config.toml
n_layer = 13
n_head = 6
head_dim = 32
d_mlp = 512
norm_place = "pre"
norm_eps = 1e-06
qk_norm = false
parallel_block = false
beta1 = 0.93
lr_head = 0.0072
grad_clip = 1.0
decay_shape = "linear"
final_lr_fraction = 0.1
steps = 9198
dataset = "wikipedia_en"
Each number is 128 + 24 x the weight over its row's rms, rounded and kept within 0 to 255. Layers, rows and columns count from 0. Numbers have three digits each. The size before them is the row's rms in percent of the matrix's.

# down: layer 4 MLP down (transposed), 512x192, rms 0.0251, rows 470-511, columns 48-95
# gate: layer 4 MLP gate, 512x192, rms 0.103, rows 471-511, columns 48-95
# up: layer 4 MLP up, 512x192, rms 0.104, rows 471-511, columns 48-95
down470 106:156148128100117098139116089131119140111109105095105118108121134100130101104103069119142133194127126101167149125122126124123138134103118151145117
gate471 096:133131128115121078168131116150138134117176168124142134173117170062115147129136121143133150123127114108129127123131163082145100127116117150149092
up471 112:124127144132149113143143128105129131166151137100105079163133128070093125081114128115130136150136119126134115106111161084138103123110146123131111
down471 099:136105146113144133119111132109148120134132124130134098106162110134092113147116139095109149159171164132118159124103149113140137102088139120143140
gate472 102:128158138118115156097114097136152107154061101125155163157113146133139130138127113106167135123139132150135112163158112097118172122146107151147129
up472 106:126159133098122169127147142162110100081131128106146150173152137119174163168137116167177132119153131164115085149184131110123124142107101113140113
down472 096:166103135087082139140106099121094102115115105140115123090114160154096183123132125146135109149147142103116129131113100104126096160115125129096143
gate473 104:152116115117109104078166076116121154100122150161171140115089127122126121150140086160121145145114178127122124149124127105155164113134142107113154
up473 109:108139127178107159127120132137107117133134110125107110082152099147104178177136161091129141104165096151170122181108135141093105168118116112105144
down473 098:138092169149081117132120121132118123145080163164119119137170104144127140128136114102109102142118125150144155116118121115120119184123137123086136
gate474 106:121132159119122130129151178112071167137127132129120090131139122133113107137143152112148174133156111126135096123100148170126092134156180109126158
up474 099:115137139101137161122096159122111124152121110120142084113119146104199135132133110135147107115089131124138111149140066151105129172158129153135144
down474 108:147115133184156116099156126125136101107097123136131134173155094140098161130106127142170146149134105111095152136112103136125156066131099133142121
gate475 105:120096187112117127161087152098143134159107136148149123108106150128130122105130137188116119118100141196121118124113110120163116157149132098124111
up475 104:100116096107183148112126100143114136120114091117133117113136152145124148164156120093143136180120149100143072123109167140091146105129176127100165
down475 103:082099097158132128110136138187110130092132100112160093095164122141181085129121114093069104135131120130120139090127140132117154090106122139133096
gate476 109:104117071097147101130110107132133088145152084143152136108123123082146152141166098112158134129129108120093081144147124112150123133154139104117130
up476 103:136130152144120174120153169126077123093128161158062096137121117135167123080139145132123082143126119158163148087109133160132135119127143131144187
down476 101:107126107136154050153126105118124150093130121111135145111100160116106104136115107105152138115102148092153104154135137123074108121122098123120090
gate477 099:143157127113127093108113093141124151157098116115121133135119115102167138101144121147155078126084113136139110122097112133087106160085108094115149
up477 092:151168150132123141116104113138149128159123126129157137113131135132171129117143140135093136088103090152107147153134118073098124107133089118142139
down477 090:110113114132169087132113087097135134116076113163081134139123146103143116117100127123171143132172126111119105108130149124155101109111181165108099
gate478 100:123144111136114098167125179110098182136122151109090091173115100155137130073162139120116158134104129091135129132136155118132137146114118117134128
up478 095:113181119074142127107124114144141103067145124117124161115120160131127076120121128147155107137149130146123105126099145147152119159112149133149154
down478 076:176155133144125115126147175140134173115138164147125100122152128137120153120150092085125142121125093136123094155145158143051104162129132149084114
gate479 097:119108097085153165105114160098150148113179136093143178109131114152143137138134136108146141086125160117159098143143131152128158171109084150088091
up479 092:150109111115164143135132153137110110163154112122131127101163157170119061113137136143135175098157166101153105131125110115076171156116078111115110
down479 109:145152166121156135127108105089155162125089149164145121161103117107110130147106110126180095133110115132129174151134115135118090105134138093127095
gate480 096:133148124102108143151150118119110147121135105089124114130159170144118136147084123115152144067160145161132121143144130119072133141112115107134133
up480 091:110117119157147137130127183127107145121177120070146146142143135137125134139131139121110129121139138154138115130137144141117121107123114164118093
down480 082:142173152129097106137088129144145090145129138156148087132131094124156133134089131158115122158096057099100116111113120131136150132131165123163125
gate481 101:075135126142102152134134071115114136143139210140152112138096125126101115138116105076099134102137126108125091176151136094101122112121123108134132
up481 097:128119103165121139129089089125166151113140098113157134146140117128128142146108153142136117145160106125082118128149097099116088156112148106122062
down481 097:118133119122149114145165136118130112119102132127071122125141150108134139136152098155145148127108098128162130095136172128156120124155142131120174
gate482 101:086066134128124146163147156124149133148131136122178161132146185130118129164179127154114141064129142155109101153099105124104180133132167130132101
up482 095:100103167126136123134141119141123103125128158125135148164122117106156146147110147161099117137130145172104116121118167097130154099169168147182116
down482 114:163158103146093130096138102152146157134155081111126110099116140129163118150145142071097116099130126131128145122118094138145082108115094128107134
gate483 102:129113083156110133120110102108126146130113127127127111100130122115110173123157167115104168136172118104159125138114110159108121144101123169136112
up483 094:123104127131139123130115120119119142167101136175113115099120092077127153152099120115120161105140138122122160134089102169121155140141127129146141
down483 093:130157129108119138111144133109102110134112155152186128152151142122144092114073139122140125137139135167129099127131163119131138130116151128115111
gate484 104:139100133143102102119140145114123145096123149151150112132143087076146155142094131131127137082146148099123150146142142128070161105114117153090141
up484 097:144105112128126121146126156183149120095141112174164113164148140108120136118140161116083111113165154137136184145117156147107113109081122153105162
down484 105:139137121150111117078131149115163113085164114108106122142114137116141111150052128124164144082117129103145098104129093116087144097102115117138122
gate485 097:138128143136132127187138116099086104141095131115146171088088121104104102143143101142135147125086169114126122100125146121141140133121127137136179
up485 097:134129111109139134125109130116137113111140152158094129181167151177140132120128154142100113137134112112094159136104151151131115151132107136130087
down485 090:130137151135169166178103145102102155132128129149143133127093110136103150158129104147110120148114126122135134111153135122145120141153156105100146
gate486 107:146115109133127083188125179132086119157142125173191125156139129110124123101111107101094173142175150122145129129095126137151113138163119135106158
up486 108:103121142122115064141119106107113106139156158149138128120115151144127158125143155093122119107178177099118136124108132150122150109159098156139156
down486 093:082144135149103130120093134130143155151140106163130127138067126124125118131108138143168138126124105104131134127102119122110157147146125147147102
gate487 100:098140149133097126148084134173148154115139087068091098127133151120129141158106135112115101092146102161106135090121139133141150137137097175123135
up487 096:081142153147078125168109100131110133119126111115110158099167135124131152146138148096120081112120104167116130142173140104152155139105080107130101
down487 105:140141146145113083142126126146155127136144156111141068116103151141100157117124151093109091106134137138144125072140139159153167128157147139128179
gate488 091:088163131112078154121133109137126122105156184146083139095147126122091097144178129130145112122142106125125123121160104126118119137156150114143158
up488 092:129118126154165104124110138149112140113112137109144131124093124135166143127094145116124170142157129191109089134138153154133142095107096152080110
down488 097:095149113125085159118114109134121131115140158142067131073149139121103109159141116101169105101144103106110104125174127129116090075140104113133142
gate489 097:142133109106133119119119154156113179147149158114138138124132120126175129129117139121124112105168091179141144158142101141106145136111130094139165
up489 095:164111160160129101112129097124137102177075097144114107124108131115131111133152133104139078135146129098108139132150140133132135111169130121110149
down489 081:156087114117161140123125117144123140160134168105158126098135088120142112146120120098162093146070099204139127105154103123091153102098140112164111
gate490 098:148126122122142088134111121144131154151112155144100114120134143132122156121167182110124102122112153119137156136118166140108142149151119111168130
up490 101:126147096140133123129134115108122124118137132146138101130076161127145114092059110106150147133125142126096160130156107126136064156141145160140093
down490 114:111059093136143150150091141153151101146130107125147156110097104129115123119132143184110174124144119141120087121133082149132125099121082140159128
gate491 107:152146107134127081156128130134120097137083164124115129161119124115151105095122131144106162143127088136138138165098176118160153104127149097125110
up491 106:100121112114101124123119151126124111097136134083126127135132132158135123102113118136150081095122125162131120122134114112106079142129086135122107
down491 108:098107139136148134127134161118136097129136122109143186117123124141070112131124110119131135155129174157097107122181136139142102165122128114143139
gate492 104:125160131134167082131159123122102128124160128155141137152092114126120128110132127122108143150128118097136161107132124122146107064109117117137150
up492 113:144158126101174069155160112133068089146126138139162151155102163150125136120145126132149133114117130103139122098122153136114146113100108129139186
down492 082:095150130135106093145136122126133126155091136157179095139123199151135122166146104117127104096117126118101111085110130078109154122096073144164146
gate493 105:165111124125133129170097141064126139122117112181170143107113121182108102096151139181137094108148170169136191142121140164107137129129094136163149
up493 109:149122154150143104104166121150134091152154137118124135139103165085143097127138135089122159105137124095144110126110135150092124105143128123144125
down493 098:150143112077129142121105121135149153102108087094136107080112138076151141135121157130122092138145127123113114134137162143138178099143086140108171
gate494 102:122127120121104123122121120081180129138191127112124137095116161123155108111176118161121070113143143166157144155134126126134150104150055154158117
up494 096:088105110201123155136139108125167142124154095153090114151149145137114164141115150130115140088132136161132170124131137134125161170129113133145120
down494 093:134091131169130116130131174098156138092144102114093136123150141149143144108104160165093109129135111117163108163152124162110160186119116210101128
gate495 096:116141126094122134147129143097176144116105069100130134140129119122127118142086087148125147097168095118144105149138094097131160109102141079084115
up495 095:102125092151141129133114135154148114110134125092137156162125139100138154126132101130091125132114108122166082106124124144138129106141127157139134
down495 090:136110112173128158152164148085113138123117126119127149155181157129110136139133130168090133088127117124123144145152102134169155103065130118111142
gate496 104:116102143144125144139114126134151152167076104163150117167105126125164124094094152109159143124115117131139103129111130103129134089199179124163141
up496 100:121138138131062156075114123118114168165094138135117119140132082109138109125137103142125153123117121155177181128091109168170166139144075142150114
down496 099:092104150143168144168123118119152104136126103103165149143130169140168137115108145121139087156129134091088103096178137103120129075121160137119121
gate497 104:133103158121162102136103123117090159111138118163149118115093125133136168113103099151140136126126110128107153113104115102173142133112107136074159
up497 102:118114112136120165124118088131120131142125106101159129071123133150126086112093139120137102085163168139141147117127103126114127133093110134118122
down497 095:117123110114118157113129182107127153132104130132153110137117117140110082090143131121113119144144121125152145123103108144081167158129154168117131
gate498 095:125153129122117104141090161183154119113083153142164162123118138147142117158134152155161153132138106154135162118133133142161106107133105094093125
up498 095:137147162125139106094152114080123122114170095096090129117146135121142128110150104093118122127106143142109132116185126136118155123130169136106134
down498 116:176127128127092085158111131157183134126099141114139104155121115130125119146105134134181143147128081148151146118129138125145118108144113088144102
gate499 093:127096115117132110151129109140144112132078077137140148164102105128132146122124103134147115152140146169173124125134109115123151118126143081169161
up499 096:168112128140142140213154139146115093145099133119130164125117159161120119104148132134142125160106143180157139139097172151120112132159094133106129
down499 086:142102159125155104118140111141110138088099067171118182110091080150130150156139110120174141111150093166120137111140142137103127096091129069098130
gate500 095:156147154129150161162090101149122097160143139089122107140099104117142150159136129119110129142098126134130079162157098151135138119139140139149134
up500 096:122144108129148119110118131147109109084125120095121098175127137085115160143118102137125152108111132130117107131141147089148132102091107111129150
down500 074:118111137083146125084125106124152099134120108126131170114134150135147128132155116126115128098116119124109152165074125144144132125149130103132122
gate501 112:139102145134089121158130099100094160111128132147137115103130070081155101139131150094140152099159108104141153107100135115090146162172168111119142
up501 102:139097130150126173119108136167160140134129130133134112133148140135120125089163187157086112132107141142148128115095129172104092141126147151162105
down501 089:098095111112182139102139139111130096092102149153116128121147140101117102150092128157139115157109122102133092125159133127148133139151099179141154
gate502 105:125145084109111113135139156122123132147092093147134130116094124162144106093124103141104162138139142133101120101145150109142158114139091140147153
up502 099:119080159133138148140151149046108124124116122173098138100079087109091146142084110108131126101111095110116092138110157170136109089141133109122136
down502 095:096134156184097133136122082119131148150114147138152138114157147144085152158115132106138090128136149127118117147112131121185125129160136067173145
gate503 101:110104102099082155126099088140128159168111137107136120089133093127110121139116125111076146100128193131133122161140139152133119121183163107113159
up503 104:125145144062144183101118145162122118143127148086160171155152119128075137153176076102115121132121135111158112140136109164125144088124104108166174
down503 106:110079146136137116065130073124165183099135107142126109163092122127075164163096163101124115169116122148089111141152107138162160126135163107140108
gate504 103:127119083119163115118180156134107113134170101140130098092138147143140156136121148150150146121130150110094120133179161100136142126121113081112164
up504 092:123174128125165140134176121139125137128099139095103121130115111163130110153135165091127122133123111160136130166142094165127077151106162125130111
down504 095:140111136136110153120087129104144104143138100150100125125163142116140130135129121166154155132136142096106108129158118131094143157108094142126143
gate505 104:117140113160096105090140101163151117110089169123119135109145104174118120113107158130149122141109111146117137136112138143169119172130130112108110
up505 099:190128139148103123120111141147123104144117144124138132119145149181130108145098122124133145160131139164119102140090163125148106132108099113125126
down505 099:151090158120164072123122178165163127136133085104136135170133142123141111130135119102103139117144159098117108091140117131151129137114154142120144
gate506 100:163118136140103154138147172141107127138137111136090092125098121086132150129156133148146106120093133130119121124154126137138130150116144141083110
up506 097:159113131150138072117130128143161128127164200127135144129131124120109157147135145131093113133119113147136113138157130126196135144148134142138114
down506 087:128171128130165172139135162121109114127089077132125122137121134130141109127083146132126088144127189129132140125135100175049148117109118122093172
gate507 105:128115094113131128106099143105130156085174154090148104138075111096120157101098131115156155109116140117140148115121135168106163185100068090140138
up507 099:134120136121126102125168111141135171146172167138127117112106166103126179142123162146145109137173123139128134099106106107147120150125144083132106
down507 094:136128120139128105148166103170102131128098082113126171122143132152154092147122176123131099116122128131116117158163134067128116172128158122109160
gate508 093:157115107153128109124105097118089143131117101111117130161102143157164148146108143167164102141157079113148133112123118110126123128100115088129164
up508 092:131096145147111121120139120108081132092116104084098135147138125187150143180115143123152116168143132067131084127130146140129132094105140062129144
down508 104:106146111137117186150127130145187103112158138152142149091139117116130133103112123118122151116085147127109124114127118160123113149138160169129121
gate509 096:162124126149104141123136134154074145120128121129139144143160139161110106128149171160130137120111155117129117143084138171106150141119106185113157
up509 101:115158143107145089133145123114126118128113108156131125119140117079124134158122054115117145138139115115117156080133127093142124129119122089095122
down509 088:138143114148125142141139179147138131130138114131161099096158111162197118121131168168114095141143129142124148098116166150147074100135180112121141
gate510 101:150156150160092142101127147146161168114160146122137112128157173151135133139159122111124096110142142141166154111119138094109133128142086115130108
up510 098:082132115103138147131139129114130093115107122112095108121141116127133152141088063143138129094113116084110089093129140154176161099124115150161120
down510 091:111119108137144061136130075153071136150102151130171153148103114122080086093154136119134130147090091126111146183150094174115185122132134132104096
gate511 098:128111113114127109127144108150128145116128128118168132141154128101125148100123124121128151135144138095066119163094127163142099103139134182118142
up511 096:143091160162155131132127112094153164131166086157137167087151104116130126131129137125169139136112169148173132181125101146136116124131157134144145
down511 081:130123103101126119146189141144097146088111148129160081102141102120135119132156114151119161123151133129106114163095149157130149153111131128130140